config.toml
num_hidden_layers = 10
hidden_size = 768
num_attention_heads = 6
num_key_value_heads = 6
head_dim = 64
intermediate_size = 3072
vocab_size = 8192
hidden_act = "squared_relu"
norm = "rmsnorm"
norm_place = "pre"
norm_eps = 1e-06
positions = "rope"
rope_theta = 180000.0
rope_fraction = 0.5
qk_norm = true
attn_scale = 0.176
bias = "none"
tie_word_embeddings = false
parallel_block = false
extras = ["local attention windows", "shifted keys", "gated attention", "normalized values", "value embeddings", "hashed n-gram embeddings", "a smear gate", "an embedding shortcut", "learned residual scales", "skips across layers", "capped logits"]
init = "normal"
init_std_qkv = 0.014
init_std_o = 0.0
init_std_up = 0.014
init_std_down = 0.0
optimizer = "muon_variant"
learning_rate = 0.0113
lr_mult_down = 2.0
beta1 = 0.93
lr_head = 0.00414
warmup_steps = 54
schedule = "wsd"
decay_fraction = 0.854
decay_shape = "linear"
final_lr_fraction = 0.0
batch_tokens = [65536, 131072, 196608]
max_seq_len = 384
doc_mask = true
train_tokens = 525300000
max_steps = 4542
dataset = "wikipedia_en"
Each number is 128 + 24 x the weight over the matrix's rms, rounded and kept within 0 to 255. Layers, rows and columns count from 0. Numbers have three digits each.

# up: layer 4 MLP up, 3072x768, rms 0.0916, rows 2095-2194, columns 448-511
# down: layer 4 MLP down (transposed), 3072x768, rms 0.171, rows 2095-2194, columns 448-511
up2095:142125152141118167141105079130127157145144182101133157124107134150091148110109151144128127150141139163124095159156090067143138147148115066104125117145102148113132116108151119117090122100127127
down2095:137143115154121149143138105103142115107115111145142122142111100166165126146145125123121106184175150130141113165095135127134097135131107136129159164160126130124133108098152116146111142172142105
up2096:135139091129126128145056180147115187127125131146142144116145142152098121112117108145126149095168134115127121119126132150146134086134159092126155180151160142134151121107074082121100125090097139
down2096:136153111140116119131148103139107113164154111101104118112176147113103132110127154104138139155170128132124174149130178126127121125133127127176107147113118142129109118128159090132125176112112113
up2097:100152118136131124156134124133152105090111169122131111145134132136120090094163124164134116164124144114159148145143142160151109161172118111124092079171133098153120118093086115127130152175087099
down2097:148117080125121154166150097137077106140109157122139130154131122135133151107113153123149175130136098140128124200136099161141143163119113090106103143079137083102181165104140129121085110140124105
up2098:099160137189106120132158141123145125136141103111100080100107102147145151189144108153139116107150110109118127139127176126129107153168147122128099118137126156116136121102068135123074102160122178
down2098:108169127133108141146110137165108123141098154145145112154141137097124133126130128135140148106118100138111132113125171127104137088146114128131059128143096139112174128096136143137103129164064198
up2099:134144152116121123131113139145136176087131139156116145150145143175102092173114068125124127137121111166130123161096131142118109125155135162143124101127132168152121091098120138119071171135174131
down2099:125143149151112142127108103141129145139120120116125126156140118124110145104119107130123153158125145112146129112105097092156074125142106108077144110123123126147109131116128185131122116125106097
up2100:141135112116122149117164114157104118112126123146164111144134116113129130149128160106139132116086130128104119133127097167139148113109092144101125125107138110138129159151065136140118125124112158
down2100:108149117121130126116130154121122102098128134107165117138104139116134068117129117084160133155153146135134174135103126132100182117137127115143148131130108159089133094119107123132134136138134106
up2101:083111133133141106165113101096139116143099124120096117080151101153126121141143125099184081133144125106157131091133107153162135126148150159086174117140156121182154148138133127154129124084139163
down2101:112140129109085112158122133156150137154118174105155103098127151140108085115170106129180124110106118131142128120141114111143139134131147160091153149086117105127159113140129126117045096135114120
up2102:126110130118145095107116125095124106144115166142136091155131132125128157159102122153166122101132104128095125117154124142080158135151142120153107136116121128085076093124110142119102124149119077
down2102:137124101141127146135063135125134115141164126144100110137143148120111113142139134135112099149103133144088124162130123095131132126085126123161127111130165106130144121096113138154107133106104155
up2103:128136141131112131100105100122135145099117146110132151139065139135105129118123112133139118114125127161110129132116114117144123155108149128138153132097165155118108139112116108120110137146120111
down2103:166135104165130178134134093156097147109134100150094107111154129108132131137079164121133142125154129144101159109119132126129141124145099131135079098086110148100120112142127118141145077092117129
up2104:124118138149096130113092136126098114163118159121149112089140134122118101141154101132100131151156142126090130132119154084112116099125126092116179126105122124143153127089090157141109093131138185
down2104:095127079148111089105042137130116113126130121116128125189119129138136150139132160092123090128088104109141122133129142114147107147074138126117135093117104124155147142126160155092121155115157137
up2105:130091183131145169114136159077127090077133133150099151130126128136117101129119139109099130106108151117130101149149135152117165089165095111116114140109083111122086159113130147098142154196126132
down2105:136141152126161084106155152187137117111139079134140139137135136134097148129152120096047116112106098111152120123159096149111159116148133155132078128141166142133136099113097146158147155168118142
up2106:079120124146131129104138088088148126097101114110104116093126088140148092172120163157117126130132142138132138161110098161131143153137117106157137092120184095113107136117118137139151144130121065
down2106:112124130155132093120102100132127115108133124131149107090162060167157088190093117103157159142150136148190140112143123138095148168177103088139164149149140144130072139128139130141122146110127131
up2107:116161151099076102113154130124120138118139118128113126130137139152098150134127079139146122139107125161143116140098103111137124119101136107089155113120091088180100133125123072139109120134099124
down2107:105125154114110134101103158142158098097140153145073120109125110087128094193123116098133107069109130103111132132120095190107135153145116129115126167121147095124096138175139152108121152126119124
up2108:126126100127127107146122129098128164147142164150114138181134150133127142149120137108152147115114160132119155125107173119103128116176145159136138089121123103088132136167096121107128066142143162
down2108:128135114123134178127141129105164144118156137138090149149114107114115118140152143156104128104143113126129122124110150105114116130143073144095157149144123099097147122115155130120155132141122128
up2109:133134130124142160185117119151124181178167121125127090135115158130117166093106103141159075120124111135132123115091128130096138111168140147100146157142137123131163106104144137108145125127091148
down2109:134109144092129131173142131126114161143127082125125092157067133112130148139136103117166122119078101133151137114097142140126142115098161151116084117147159096091166143130089117114147154112069151
up2110:134147163107134133132127157152121153119151114120119121085125130122119117124126155080141110160139130134105124123126112119097129129104116148134134127155140138179143146142098168112088093155102127
down2110:139153141141138132115120107116128123119129121146116121149125144127088144145133109149098107137149119127145133147144138169121130166109100122080134151138157149119105116140162135110158108128103127
up2111:158108133170162137122094130122140128127132165137081147110148106137086122104109095091130142135120155127130103112154096117142148123160155130110125105136128141158092117093136114103140178130177141
down2111:152103138149157186161134119119137089130098100173145110116125123118095165105131128097145104174142112148120159126083111156150114094163131138120080127139135108128121156073089097106123112110167120
up2112:117131122130117101185127139167096177126106145136131097112139127122100147098104144113090107159117136151134115135113132175174113108127103138147136101064157136112105132121125062106160187138139158
down2112:142147166118102129123123118160106073109128128150145127153093133118157138074091129104096071106120138097127145160137150169121163116112118146126137125109134154136116148094111044142122116134113136
up2113:095137121173122137113152142111125099173134091134128137096133096148117070121095139118091095122122133130098142088127140139090104127124144127144147122121129128091126084120121086112156104151115196
down2113:136137124129129133140121151136130134139109140128081130132115164158149111143157119163132136141113108129111100102140129157164109161107123101099108122182119122106159108174151130089100107161120164
up2114:132156124130150122140114131107174112121161136134108127149115131143151128084134168147137175140130062130089149113163166132120102163139142183128138130150136162151165143119143147100141131154084068
down2114:147115139106118121115165133122148126119138120154126121113122103139140099166137168124124113141121113137108130151137123095139100154152143160108106126161158127136173071130113142174094125162130165
up2115:154114148110133129121103115057167122095166133106141115101153139120124130120176098119161100076085130093100117147131051122153100159111163124118120120140098159102131105169187100126095117166140163
down2115:138120132119139165160136193108110136134111109147134112090123128158161103089115122129134123145149105087149125117109110138139110121137157088147124114165152143144120108118116111121105089122158107
up2116:185121090139135162066158136146080128134135134184121142098124129113105151065155141072116129171141098143122111152124152125136108126131132104140123139126108151114133078084072160076108167152149104
down2116:139097129111121150128129138121160139131110147151182118129136085143134144197123092163118058146122127162133138113112132144138137166132139145087134089142113109124105142158162167114105181126164141
up2117:133136107100107129116082151131152127148158140116137165106109147132106146144103119091155089113129129154098116220179145098129122148080144141176153112133082133119106109112145154121124127128155084
down2117:182084081125126116118178157097125159166164109145180118166132153114127130112108136174120137133173100137136119132121091116111110120122136110099144106101120151141111090148143172127140127138153080
up2118:174089147121132180106088100116148173150137153151089106144174167137095123102111135161126109120128076094148136125100102125128107132141085173139118100082133150122084108123141125135122104172094123
down2118:121102088105128182082099117122117138118141100102103116126119161155099084117122107105138106155149112088159109153127114129112114164124138131146123104136120114128132136144127117115105098166103147
up2119:088087112159102115150162093087131175115131148156123104121100139140130101139136111098128096093135146094111106129143145131111122093149121111151143127102120089133172119120128137147147107136135110
down2119:157134129089110148146138140154155125143150165110143108125077146094169122107117063086103097120085101127127147148132102145138143131125101124110108109109185094121109142153113084091116110132108126
up2120:079139091145132126144089136138132141140139112164101127127167136144113178146147134170120144110131115149152147121137143082106139139125122165097140113130175133092128079125115120106125138148146146
down2120:149134115108153116122119165099147110143105120113118108102064113177150132172117147154113113135106151126111137113138070139104079134163101102143118125166117151154168111193146126120131147150121136
up2121:143115155122177133168122115144148133119114114130146133159121171154123151167148099087190090124122155151145134092097159183137134129149127175143151092162110119107101117147126121108117094123144143
down2121:121144160148134115149109124094134094142120137096125135166154151136105113075120167119101115106128139119150186169103169119128090124148133121096135147162150117101110118093188099117123130101131091
up2122:107133130137096112149105099163111118143141105104108120088132133104148194156156158118102100130131162114174127120128101116122146134129200112145099125128094116085128096088097080149127144085097175
down2122:089101161087154151139114101124136130155111120087130168102123121118167094147125220116138093127131151086131159133121124106098152078157141121123091142136140124070153086106101139116101148133105170
up2123:138148199132133129129115109130098129137109144122118109148147124082107147121136125090128117151111100141083110158146132160111192116154133155101139140122152095139146116107108124128066093089126122
down2123:112114135148098129151130131114083153147119140135146079085104092118098159136130133110126146163140111136121131095103122118122159105109126133096090151143152112130124125094089126063076145129119187
up2124:147102102159140158136168126126153151120154080110127100140156142118125116126162122157168165113159112127101150104121125092093126100136128127130098107168122136159096151119105125143120105125181167
down2124:094112127163135145169127121131157147150079084136144123147141169144164073131143110107170135147157095103185181135141146084095126093117113132146094084136102108163099110104116128145138169095123148
up2125:185112069154119140142136164168139180076128185094057160106130127141138124105099143107087144129079107098145147106100157096110105114120114112134135109161136104165093117149149115150136124108165127
down2125:150129078113118127122137148140156169108158141134104160118063108099132130145147138124114115121083124132133124117115089126163119148151134157138122115119136134186098121116135148150131101119127096
up2126:131137102157119163211132145129100100153138154168113089094199142146122163148134113119173116196096121082112134121108152166140124147130139141135125106145154156156146146133084090131110142125137124
down2126:163138084105143117152102115110130076124146145117150105145151151109090143155151127111124118144111131137162150103106150142074152129092144163117101108157106142132180140135147112121124109136172104
up2127:130143094106162062136119100094103114120169117155134103150145166156122128132138133157118132128121109122104079132112106156123149139140134155154112080151103125086126114145097110110118139119118136
down2127:154127152144159129133113143122150127138127137074113110129138123164150171106096133152098162075137112154097148106092160161127151104120138129100133145122119153134104106121119157142134132130130140
up2128:096104118146121102113116136143156145141156111105137158120121073154154124133161118115121104103097127112152099124162120145132130136147134149116099111162064128146143085128143101145125132098144142
down2128:144122117179155121135141078153140155118142116170150167087167155112136159126148138136133113080145100124140090092139115132201136148129144124143130114102129102150168138124120088117086093102140108
up2129:119130105129156165124157106141130142144107183130173096078161115151130128136136182143115143082158136097118144094172131116112133151146136121109093150132149105105181135086117135125142141144154110
down2129:095141117168195137109122149142187128115133139129140097115157160156093110110158124125154141090104118125164122143107162119136140146096153145139107112114107131168214137104109144094156101107097082
up2130:125098150083122151109132137130130133124137132098102090121130168112105119110091127100099117164127120098121108171098165103106169110127139146138132111132106118148074143093142105127141120143117147
down2130:070138123089152139106110152080152126128126105100146151141126099145111115106115095093137136090125135125138115121126163097133084139139136091098106149131151108125133169135167100155122121097096133
up2131:104108151117098112122145097134095179171130116105086101120133124114117147075099145161149171167093082141146127112113096152113168137133121143106112118125157070060124104120158144132121103131157077
down2131:134131093110138124111141122118148150132128096099098124118103103085110117107149173088154112122119154128145181144089119131128158168110146139142111135114134141146082117190151118160140113136111089
up2132:138148134102132123111120132121130130109155113173166115150129123114136124128130131089135110099093127106132181085131135158132120132125136122138163146113132134106118144123112143130137125118102109
down2132:130126105124160139181140134126120121153152147110123125108110145106123059142130139159135122147081153112121120144123110112088103159133119134117106115128167116138111112125126123137128111131136155
up2133:119077166116140135123113142153106120113122135137062124148132139165170092154162132103155122145131106160124150099125134143120163171080110119135128150117135137099144151149124082142156140138144183
down2133:110080128168147098084113160115138107106105156152127119138111129173184129092139124091115128138119091135123138135129084119111127119102118109117119133117128132107140091096128086159167137107166166
up2134:151130144083126096115135139137158124131130110110158155113106102125148169111116167115190102145163122110112163140081133156115148115151109140153156156107106160135131114148136144118134057148090119
down2134:107109137116125139141134106148125085171118129146116114135133156143115117095131118155149093182104117144153160079096139109106086072099126163122106147155142163084089125140145146149146136149129144
up2135:149087155142106169121111138147109141141128095118141164088129170120135134109073117149106165140149092139112122091133180117123123123161100132131136116124173082155121167144137123133105075091115166
down2135:137160154148111115115143169135141135153162107144109121113159110122139136145117138158193116180117156097135120154125136100120148136158130140136120151179128152129154127127144158161150141123160135
up2136:073141117135152071101123153125174112134125101143111115138118166111180158129167093114136137095114127136096145104102141097139124149131102118129124103130131123110127114159095153149105093131151101
down2136:148159101109104125148117127099122166189119073149131136134109117141106131116147118164174086127142102131118140112107111104099118141113086135084152100132150135119125171171126142164101106140158155
up2137:100145099104091157137173101137130086150157120139118137155155120139118100083101108141124152113145123117124115158176132110129114138112114151084121149138117115168141154152107119091115163115134149
down2137:093142139126113138131150136152115120108152133076148139105125114147154141155094140148176123111118097136151145143150093123139110141111127119141122149100112099162153096112143089183116122092125110
up2138:137127123117152141184098083110112119094139132114140162121157121108104158105115137134125108071118139098095163161091102129070178078137179096162121152153128132154109145089118149114125154148170142
down2138:149132127155124137139158114200166179101145159128096136071135147126173133112138151129135135129138143134146168138139140142111119133128130154125119117114119136109155111132106145115133111112159105
up2139:134124135151138141130109153143128113086125108146138116107140104096139098129146151111115122120168142127156129099111124095156134130170126143110159100119129139131128107113101134083181125096129159
down2139:110118135150149137096166138133122108118093094193123117147140132101067119130113149126094141161158159141136120089087143109124158148115132179126116122099145157144175099148092139095157139139147158
up2140:125119155116116131143151053128111153105116127150119103094110146083098111193126105124176182093138123137116124104125143103103126158120145191106163124103162114121154103142141173166166089150131134
down2140:113156145121143135121133107129129148108122128137113150113102101126134140174112155125150162115120136144060122137144114105090133116115176141146118140161168148174108163085127156115115145157126132
up2141:123103145108103161106121089128102123196120091139140088141097116135130148173133148126112116179074142153110081130157138132108147141157174152085127109114126073165118153108134102090142092110174132
down2141:130120138094091127159158137138112137158120111111149138163113109093184142128122135152136104154144131098149130169133114123108145125111203134138109107121122084186110134100127131103100115164121129
up2142:134164135137129115163157108200157096110157149127105109105153121105118106095132156133127163117134107110132111127154122179155139154097105089139129120098143137129080095139120139158128130138153114
down2142:148124133125124123165150086120164146145116131104119117082146079117126136116126168157097147171122123134139118127135127104131105158120141144091141117120130137133119170129156149143126105157171121
up2143:078121087123156133137128137103134147115113134107147127100132078137135133136104134140119155100172140118159107124110127101185100164132113128111117127103159110176130137096148122110156091128104152
down2143:128133128161135118121109104142109099129103080135054130125113140105153107095118123077125118138093133098150116104112109124137134166130162134138122121153143082127119132116115135100111110110107113
up2144:134125148149134131127062105141120137163101115096118117138136124082093170095170133144120113115114133117145127140117131149141085132175138141149126106068127122177126114143146138109140168152124140
down2144:084144108099124140142090149149145103158124163138102096104128149114087125124141150167117126156146141160118115134129107131132118133126135100083157114133155174136094139111152147163119137166131172
up2145:100096064085086089151109126114165107147102114107103094125161128101083124120136124129105165110165088127118133140123122131152133141115119155120148139145096143145083145120127159115165117125112087
down2145:183125098076136109100175122176160101158117092123134166127125117129126112105141114104113110094132137103124113168134104145107101136142125137097140108091150089104092165141112125145163164136133144
up2146:122108123086154096108130101105086112149133101102116091134117139124150140131147116111153120072166197150092115108175113131122117138099153160156141084119084155123149115151127101110137129143142136
down2146:155159131092132138118155096100100151168121086097065147101120132157128122117109141092129143148114124111129142145125133150067088115130137131154130106167092117131160173124150110140081131069185107
up2147:119141151143116099105177111109116132119164095085097114086134083126154124061120158108132091103162082126058156184144151118085155164157120134184132127181121116098147155112095132161167110156129099
down2147:131109143142142116157160099147139136100174133097134114089129094138184150090105099138123138149110101153108138196147127144084142134138143146199153166122150104107144136112111177189114150140110094
up2148:098148160132132112106131110110153128092106137101145107121149124130170150112162094122136125098104139103115158154207160107127132146097105108138091161117096092172135172116103102150139133120166159
down2148:166138126079139115177121091106141121127145129091116131118141129121109120116140115165122102140087125132122120139135155123152108146140108104141116167112102097108135180128144144127102150102101139
up2149:116134111131099131091089114126162132120114109105112096134134091164114072135145128123102110195121140135141125120139125114123135083160155153176063114129121142112147153107140096098130156161097095
down2149:139126145138117121122149131114139059101129074117170152096108114112175133058138139115104105128122096129147150135134110121088104139131166151102105109122125123157137144126125109143121139118106108
up2150:134159109155148112160115126178112134116150173123117128054132116153159123107141159121148132095138092145154141156117132106160102123135133121132115122130121122142113140148156148116175101129109080
down2150:166166137109158145191122096131140131120170122137102135138138117116127091094120095132155176139152128159109101135125124149129121166106124100125126126126171113144146142133122131138135121142096108
up2151:127136142112140143145123133136150153121155151136107136100142132124115112169138108146138120139118132154132156140116164118141088153123115154146091155120134137157108131120114139135119160169168106
down2151:133144133142119109149130083174122108139156147112128127090115112101153175108119092145094121088164124117143113106104108103124074135109135128148108070129143126156124096122133117133147148081151145
up2152:111117136120143113102097157145102134162146110177162170104136120145164070128130156158120133113182115110103150123128135143161102125126097132155148141118120150125112101102137117127130162119135119
down2152:127159120141139135155133142109157103081135116115170168120151151174137104106127126152133157169155152161128119150133129070128106158103119159121154105115111135114156107112137119097158136130152130
up2153:079156197091130112127109131125095073134121154156053135148123162091116147119132171187177153114155155135100120111153125161106160118070125149129146140138179112120096150100115112109165118146143120
down2153:101139183095127136123131102102120098098091103105077056098137156097118149128096125141160158115124132086081173168139104115108141126096144133159107131189147107115095143120134094100157120139144124
up2154:149074103137134116116106108106187162149101171106140128161119079159151108123090118136150114127097141145148124156072104135145175101088113096138128129113118095111119141156124101117132131082154160
down2154:169112140091087102106161162139134104092110150127148151118157106108158116108148161136142096147182144150192077121113122091132122138083107122141103137125135149130159154152141094089174133133112138
up2155:116134127127120115138162131155108102133115104147101119136177116108166155160137115106104166116156138119129147154100140171078140135108106144155106119124122161121145110110122129118134142131134140
down2155:115133148140145082102107140115153136113105092088111129112133114119130182160187097122170191107083121154144134107163116146123138130110100105168112145110093109130134144124133157131143102147120123
up2156:141081125153124136128144143121127085152171143168132112121190198101103107123138155085116174078120148124106099151083129139099103182108096150164133126138097167128098111104169131121143101111114159
down2156:121156094112143113137118109092112104129168081166123109067126105104145121138146115131116111102071121125130142119139097132149133116134133131150153133132141127101158142113109129114110091138121120
up2157:135126068135107156143111133135111083155100129150152104035162165105080076098113148106142150129086166110116147099118170170150156130150116132138121152161101104120145115074118147137143130103154097
down2157:149146108133083110118151126146110104116083118103149107129126124119129124120088117111161158151102132088101119105132136145110147142129143136095122146188136132142108125153125128119139130148148125
up2158:154152097108126124116136141129112118120120129105153095144128128142133158090121156138131116159118193137148163112150131126100138123141113138084123108117136157110088150147138140110096141126145103
down2158:119103105153124090078133116134165147132100120100134165136109115154118115135103138110105112149150126115132136117148133126093141114119103133094133146130180114138123107100107102134172176110125156
up2159:129142136167124102112099144100155111147119094136123146157175135119173138141110179092106152138092147087126105121121124116108060137135134102125172167119111143116129114136135117109116103155131142
down2159:098155117158141113109094115080138133107110122160111144137111125142169133149119151104104128146144123139126104098083118101141152123156137096110135109128136157142130116092132109126138113147164143
up2160:156133135136149122113115134119144136076149074133089112167134089126152151138158110109175116159106136107163086131113117126169136161144105119092113118124099096143129149100125161106062115101153087
down2160:110153140126107131074080130146127131155095110154131104105173075101118124134111173137170104140122182082144104130090136121121110133128111122106139130120164175118143092108156154143157136106141095
up2161:127105146128111127100102150086126133154095170088154126123139134138164152130116144129135143140108153142122110081145090144124106109119102139108128148153127140099164116125113152183165135130112116
down2161:163155148093104135174131137145140113134092121120107116136176117112137149075128086131148116109086110102114147104169118079126116148098178130118091132113139117115127111099127105121117143129098095
up2162:133106176107131154135101120136125126164152146105081125155161069091089075110158161095134155128146096125088142135112104102157107096110092086072114159155151136116120073152120154107140103090102115
down2162:133079177173105169124145155125180116138173123129090131128100088146153093128174122115086118161137077136163106119135136149080110168088086137087096160114184112128107141143105170162074126114119131
up2163:131132121120128142113118129125114138140105131129119138135147114131125123156094111143108115145117119152105098114091147130118135130171129107128108146175139163140126127112147088146139140140149124
down2163:105122108171111101089092141071143134169124106118135104145119145155130166118124164150102144099131135148104104142148141121156143128093121172166145110116132127163175099098154131143128076096124152
up2164:113109118145100160123149123074165138117144110103140136158147146099133143100159133153124157123126141112147107148113145084158151147108112125105163140161157096146121153140116122126123137132139150
down2164:173117113144112136132127112142172164155151110073125149158142131130126112137092119110109131158139094133120088139146170124093088136109123148180122181124156165128115146138102110144115157091130127
up2165:190134105164141158110146159116137162091147154111080136134132150134150109146132152092132141174147115096146091123125120129148135102147152130107166119113151115107125135145120123143148145148144157
down2165:153119146116123113138127163114127136148131132142137125075068129110118094147138114101139131157115151137138117103104132117147126111128113086103148090090121122158122128108131101086127112167105127
up2166:106109138136125149153131105153109132135148109107141151096132085108160150125128124104089140174121174139170128135128127113126071121131136136141090127098118131146156135149112096079162130196108124
down2166:130125123108150120119122095112115120094119108121108121094099158187087136073102095127118140173185162131104155144151125150127120086165134097116130122107118157135156161093120133146120165177097118
up2167:145136133178124131157108136097149128120161140079165125109142128124122160107113127120133149129137155131089152100118148164126111107138122153145093092070149180096123118128118115112117152183121124
down2167:101131170130095111081093132136123104141151113136138175137174163145125160113130132108114102149153123144107121123159151150174140141132109139148110117087170142115147138145084109149142129122148132
up2168:145092108124141127145126130101110146104150117105145111115121132162145136084163150111105112152139170113099146151144164086120099113125166097134140131096118132133152101117115122175097175141124117
down2168:159160142139121140137106166081109115119123113126141115143113112109092098162124107111128112114133178098059108154072176119106088096099170161058150140149154119159162104110146141138125164138109153
up2169:085144095114073122174082146077119181119099159152070114137157138141132096153100157137110132155095092121097115074145129161123109125106149181142173114110130116138086108094102128109118127146104164
down2169:111117145123087152125084102103148099148093113142127125093121064140097141112147110143148109116121109085131135081101137148120104155142133113114156107113148124138138117094145119141142107117109144
up2170:129137124124132110141118144141121121106111094126161120105141138125142156133143159103085148128081105119126137143150102069146137143125135138151171127131133121099124105128145150120109120115096142
down2170:145132143126186145109116128115127115142107126156132126144134148164077100156096150130161141146120123068154124144121137150083107131136135143116148120096140099144139086151123112121173136114135116
up2171:153121150104118138110137097140121120147115110170115139124137152154131109160130120138141125134140080135153116117118131148119116094142129146129096149118140124152110065088119127124176104144169160
down2171:125137126138122122118138092158126121131141106140120153122100133138109123169125123126161124121134144133124111088116129117118124128103124108133094146139126137145161119161126166113099116091120148
up2172:129108103134163083119135130157131169105157167145126114148093119089148150125110154108135153097125155148127171117148073093137126115141092119187196144127143149128095160143140076116085087102129107
down2172:145118092093133089096114137130138120149177127109155115108169135128151151112114118133143128122110124076122132132120145103114145140126121113178150118123142164160094134146175094133142121128129102
up2173:118102141172115110122132133097102146162118130136090110099118134096136085168159099118170124110104140100116125113151155094108120176132141145111103103107119140114122146112121126134120101115116127
down2173:150075126138142148106113112167140086144102086165144139114134125117093092145126128144131141160142131102130122126154148138165119090108127137106109107147100140133141164165127139151123098134154106
up2174:137169135129154040123122169135100110141139121144131085119136116103155151154164118128142139128166174126123121146129122135160138096157183119162129182151114089119161082149154124139163132109116126
down2174:108153128139135090082121168104133134130144125166157066153119096154058132123139171147165127140101118119135122120122130132150096110137095129128178148184092122132143114136087168160129093157124129
up2175:128157111123120171139122148134160143144116103132146131138121141108101089111129098150120076141134125151151133142142164115129140158155115101110116134125137114121103112114142107139125138122074123
down2175:137146149114087159126133153140140102116093117112094134127152110155131138113111086088089154127122078137150155138102145132117164166162127117076131133177132165098119137125119121130138123124116131
up2176:116129127131072115125091162136112143118137101132148149113156105139129114119155132135125121082118106131168130121114121115134175149156115120114115151178090161117115127125101105101138148148170108
down2176:119134112107148073116128141149133133083127138100174145117120142127116132141156125154122093128174138097142137150111178135106118120082131121151154132128121150135112110132122119098116109155120136
up2177:099123146088117122122123125089158138114154133124179172121132177111134184106129151094072109157134123149131157158144134103144076156172123108151125130134151087137132162142147132139119142182120121
down2177:087139086133127131127154097076101114108070132128133115116113113132102137106128139152129128176160124151108172142158149146163127158166114112144100127128094072130125104111161166129069151154099103
up2178:124118123134135129095112120164106112112127139140114098157146116145124077142109108109152169132095106103113105153144144138095136111152135079116147120157177183133096112115189123134115090123166158
down2178:166136110095119146147119103130127141120143138119101144141101148135158100134069101119147114130108116138148118130112106141143128112134101142095102114121156134136100099125127108125115191132155136
up2179:131107140155144101108140134146140155146131116101133117117135141094098122138105091119139129124135107138125116131121144113121122134148173132118105167147115135110114163122154128074101122130096105
down2179:100082129120109158134094139151126149146100142149141116093120125090135101119156117144072115133117151144102094125103151125112139129142164144126137174099135140106137095091093098123141118121122091
up2180:105158202075167136066167134131071156088118124138132172170094156120109129140149109132174143133116137176132109106087114151087127093162113167093153114095133134151076125136112164142150113158164118
down2180:112136125141133107125131139127088118124119108123156133133106135165038161102139134163118160118107095158115089081090112131096077136113175154097129109105126112144136172183170150181178107137133119
up2181:113122102125117102132132123151105118085115111149118151151118144147135137133148106123141128130149124084151119116155128095110178157159086133163129122110131152116128099132154126128115162109132141
down2181:135119205146130127147107120129142124146076159117179135172130116151103153112146130125138140140150142133103137127148137143123095119107147121126126134093188104145150175116114182119109117092094148
up2182:135093110122115161179156168138155134121134121146102099141182136130116150165127118112148134130137134144153170099149140141147163114120123113100104132159123106129087118130140122157139121156146144
down2182:129122107125155161130164140106154109149125119125090114129116120143119174162121088123115098146164120099137121150157155134105139151126108122131080102106125119180087131143109145161151127109166145
up2183:123091179150151147118088118095108161133170141128151126125132140133110120150105090147148158122098099144143121137122095120119102122120117146130133125163101136115124083151059154110153101139150160
down2183:145098129123104135114143114178153153102165143145122118108098120123146145154112127159120166147140138116114117124112155138138137097153096128088122104112146128129131109158123105139173098154098129
up2184:132135105130154126139108111136154152135145088118164137138124167162122146125103121120122116163142122122095115114200103134149123118143107164131110161128120139147142069162112125134182119127152149
down2184:104108181097130189134115109154127125109152135099109149149129194141130165113144141136117073116081136078142107108143092156167184119109105138127105084136108159155145104143130141131125128099104167
up2185:138109151140113103144123109122125148094132116122146109082131117076133122159167164092183182116137152084154137114079128098137209094164134120117142136130152140139092136118113079182082131084149160
down2185:124111123178112130135137093154145136137134162086159091145133105143160115135183162140126104116122094064127154115082082128123097097118092128120122143098132091123078178139122115116119174139113138
up2186:138111099137105152120107112102183146157148114125100129141114103148130124141124135125119171168104109154125112142111127137126115112114132159146118119135158117081133133131139122101149130138108128
down2186:125099141157168137147156126118121141139118142126142131138121158147135129106159145110166142136137145162074078147150126169128142136130124137099092136156192103103149082112154104169129136132152125
up2187:136158161120126115121120118145131176124162137104134125102136144116158134134120154131130124116116113128145122114110112111127121129162172134166142120129149096077136109136097152148135097148110125
down2187:128130103096139105116131141113145123128130108106078106091153128119121137097149149160136073122121168116156107151165147118148122146114125126173118118101134132141118117140097112130147090128168113
up2188:160138172108148144104105101122103119103143141184117085141127118142080111142136122131166157089156152128126068165154138116123161075108117099079137045172164089136162119149113168159163168117112118
down2188:080163113106139137125127086138116155127155124126123142091115088156055118131120109110143128109135127163110137138099171147121108149138104121104146126159183127151131119106140164133121119159108123
up2189:124052140149111122111107119115168108135148118103084136147105118104160137112129100121116110098138121099134178122111139131154126109122144138072163112078077142144089122102108072158132127115119159
down2189:144109121092152106114172137157146117141139133107172092080111103054151126110134129099112141143112143084130170091123161080148152094176126120159145163080139130111128129146113124118101120097141135
up2190:126134126129120126127139129107120099167149141146128143102129134131125146110131179178107125086146076120110110135143160159119126131164177137112130120153138129116135170093132162100114148152127120
down2190:119131133111118111133125166133137109110134141160177128128121096114104134142130139112130154096149110132108135087124118136188111135152147101117135127125182146115123181120140110113091155134140111
up2191:129141129128141110140133157202134116120148099130114142128092131128097125087080180140137111161124125135128122146141146139149116095122129105164129113147133133102111138098096086117174103169135106
down2191:076110098116140107165114108106105137148106111115117107121160172089117103116125082170156108130155105208141132093139111116137135134101137104118103117102155090132153132122070163156098148119106138
up2192:130120122120114116113093087162129130081147157143127121156125123127125163144132129123144176140151097107126089163152121145109166150123120123153090141122157102146154135076147151113068135170128133
down2192:132124117139105125077167096122114108138105178158102099120175111141142080116166109098117128111142180098153163136104103135147167140121166125114076109120109111137108130105101126072114052152128155
up2193:130153132131140131124180087172154152153117160129117120135133158137156100113096139125113158132135128167122135126147088116142133137115136171148124103159162121086129130115100108111129128130105139
down2193:133164145078149123160151110114129072150128165132119122129121153115126153127122196133146128133084177122120123110158132156147136069136099096069094120141112144106125126123101092143116114146132159
up2194:169086108137155158165090137105116127147134169128144104165125152156162146112105093186118088109150117127116081128121128169132159149117178125144132092127132117109123109170118150140135107116089114
down2194:123147115114120171115136100137128107140133097160088156114110135066136147076128137132113099155204100095146090131136128150110074118083127099159100150123140091108142128142100134143156168090127157